Part of a small language model's weights.
Training: a variant of Adam for these matrices, 1157M tokens, 4414 steps.
Each number is 128 + 24 x the weight over its row's rms, rounded and kept within 0 to 255. Layers, rows and columns count from 0. The size above them is the row's rms in percent of the matrix's.

# layer 6 MLP down (transposed), 1728x640, rms 0.0443, rows 652-657, columns 400-479
size [101 101  98 101 106 101]
[[123 125  86 127 108 178 133 105 115 113 185 139 139 139 105 194 130 122 122 146 124 145 134 122 145 132 138 112 123 102 136 106 125 111 144 128 157 140 178 131 167 143 100 128 121  95 114 144 142 124 177  99  86 134 137 157 152 155 119 115  75 129 119 129 123 108 145  95 122 131  94  75 133 112  70 135  78 164 128 113]
 [117 139  97 158 123  84 135 141 140 117 122 143 125 148  73 144  82 120 135  92  94 134  94 167  83 133 125 114 164 110 119 134 130 137 126 146 155 180 113 116 160 165 169 123 152 136 153 132 150 143 154 132  84  99 135 100 122  69  99 137 113 131 122 133 113  95 132 194 124 123 149 107 119 112 115 136 145 163 114 131]
 [165 156 139 116 134 123 132 137 132 183 144 160 151 159 180 147 127 129 127 138  65 106 107 120 141 173 121 120 103 160 120 145 105 165 139 149 128 155  77 150 124 151 108 189 152 111 111 153  94 124  96 123 139 120 158 157  74 153 105 127 115 139 133 122 110 133 124 124 148 171 171 131  88 119 106 142 130 149 138 140]
 [148 130  88 122 143  55 181 135 110 130 164 104 124 139 103 136 122 153 133 147 118 147 133 119 125  89 148 124 143 158 140 119 146 151  41 107 136 113 125 109 180 105 115 128 137 136 164 163 138 149 104 128 132 165 135 112 114 148 123 131 147 141 153 125 111 133 123 105 117  75  70 133 120 109 131  84 126 110 101 131]
 [124 108  80 114 119 113 160 113 179 151 116 143 110 138 134 151 126 132 153 137 139 111 147 124 166 137 106 152 104 173  93 117 101 142 119 125 123 116  96 129 116 117 156 139 165  97 108 108 132 144 174  86 134 148 109 138 146 140 100 171 156 112 136 112 115 109 128 149 176 144 133 134 139 140 137  83 114 123 176 110]
 [104 121 119 136 133 165  99 158 148 112 138 131  97 125 141 118 169 146 141 122 110 151 160 172  90 141 103 151 149  98  99 134 135 163 132 148 126  80 136 125 164 110 142 143 100 159 123 157 129 115  89 156 100 142 123 127 160 148 134 142 131 119 102 143  96 168 156 130 129 115 127 104  92 113 152 168 131  95  94 117]]
# layer 6 MLP gate, 1728x640, rms 0.0437, rows 653-658, columns 400-479
size [107 102 102 103  97 100]
[[170 127 145 136 114 116  96 171 119  94 146 107  74 167  86 138 121 161 189 111 147 137 149 171  96 144 114 137 133 118 100 133 117 137 101  93  99 143  36 107 137 141  96 156  96 121 111 140 123 152 122 145 135 129 142 117 141 137 131 175  78  98 183  79 118 117 157  66 127 117 116 129  98 113 107 150 156 131 162  97]
 [119 122 118  96 160 123 184 135 149 153 110 138 113 186 138 103 122 107 127 103 142 124  81 179 143 134  97 137 101 146 105 146 130  98 135 149 130 135 114 127 159 122 109 122 108  95 156 180 130 158 136 100 123 117 125 139 143 150 116 137  77 107 148 130 154 138 170  95 110 148 102 134 127  67 111 143 129 115  98 125]
 [124 130  98 141 153 149 137 138 132 161 139 124 127 158 109 104 135 141 157 102  92  79 130 140 156 135  93  92 128 141 127  75 113 136 100 150 163  99 116 123 133 102 126 127 130 122 117 110  74 116 154 132 177  97 137 130  90 140 124 137 105 141 133 153 128 151 159 160 141 117 107 101 103 119 116 157 114 124  99 135]
 [ 96  94 109 139 181  96 144 136 144 110 119 132 130 120 138  94  85 125 170 172 113 116 141 156 142 146 130 159 130 130 163 129 124 115 114 139  82 128 189  54 170 104 137 147 129 113 116 189 128 177 114 140 125  95 145 121 153 157 107 145  86 142 145 125  97 104 126 139 104 107 139 144 118 108 117 166 100 105 123 110]
 [103 163  64 135 161 137 141 125 119 174 146 160 100 118 124 123 140 143 155 150 130 121 152 148 121 108 128 137 159 156 112 154 144 162 126 103 116 109 127  84 146 117 132 133 128 100 121 180 186 161 140  94 181 111 170 133 188 134 145 142 130 124 111 138 116 140 146 143 143 181 164 146 119 138 105 137 137  81 128 101]
 [136 147 136  80 153 142 147 171 134 140 104 135 101 115  89 160 132 155 153 119 106 135 107 128 137 160 173 150 153 100 144  93 105 101 157 108 123 127 168 129 160 111  97 139  94 141 136 142 133 129  91  78 155 103 107 143 104 113 114 195 115 147 142 148 131  89 185 113 129 137 119  76 110 130 127 146 111  97 140 108]]
# layer 6 MLP up, 1728x640, rms 0.045, rows 653-657, columns 400-479
size [103  98  99 105 100]
[[117  73 113 118 153 108 117 103 127  92 130 147 135 129 141  97 121 185 163 141 113 118  70 148 162 137 129 108 123 146 108 114  57 127 101 132 138 105 134 121 100 100 108 113 170 153 141 121  89 149 146 117 108 134 127 109 135 103 153 165 115 161 125 144 119 140 127 162 140 124 117 140 158 118 158  93 116 131 120 138]
 [130  94 138 147 119 103 127 173 106 156 147 179 172 142 144  86  95 129 105 136 156 125 208 120 155 123 128 147 101 133 124 147 103 165  67  88 137 121 103 100 163 125 116 109  98 130 140 142 112 150 117 110 154 119 153  96 164 108 130 149 115 131 154 122 165 156 129 101 128 133  98 151 124  86 141 104 153 150 202 150]
 [158 132 163 180 129 141 129 121 127 134 113  91 145 115 142 137  70 120 109 110 137 125 100  89 123 146 115 131 118 118 157  81  95 133 184 106 106 168 156 140 100 129 128 136 165 118 125 154 138 119 130 108  98 114  78 128 119 122  88 126 102  92 134  92 133 104 139 134  84 153 114 141 117 122 155 118 117 109 166  98]
 [ 87 124 119 169 134 143 142 141 132 166 112 107 146 119 112  87 127 109 110  82  88 102 120 102 131 173 116 158 148 122 114 121 155  75 116 108  79 158 124 120  99 127 142 115 112 145 168 123 104 147 104 184 134 142 125 118 171 119 105 140 122 162  90 136 140  94 144 149 163 120 147 118 124 172 110 117  90 136 149 172]
 [133 116 108 134 130 123 109 144 143 103 106 125 131 157 120 141 142 148 126 153 148  83 112 153 172 159 139 172 164 124 114 116  97  83 103 161 154  92 153 138 119 126 118 141 135 137  85 138 153 150  95 119 128 113  98 109 103 154 122 120 137 134 140 161 127 129 143 147  75 113 112  54 155 116 153 142 123 118 127 154]]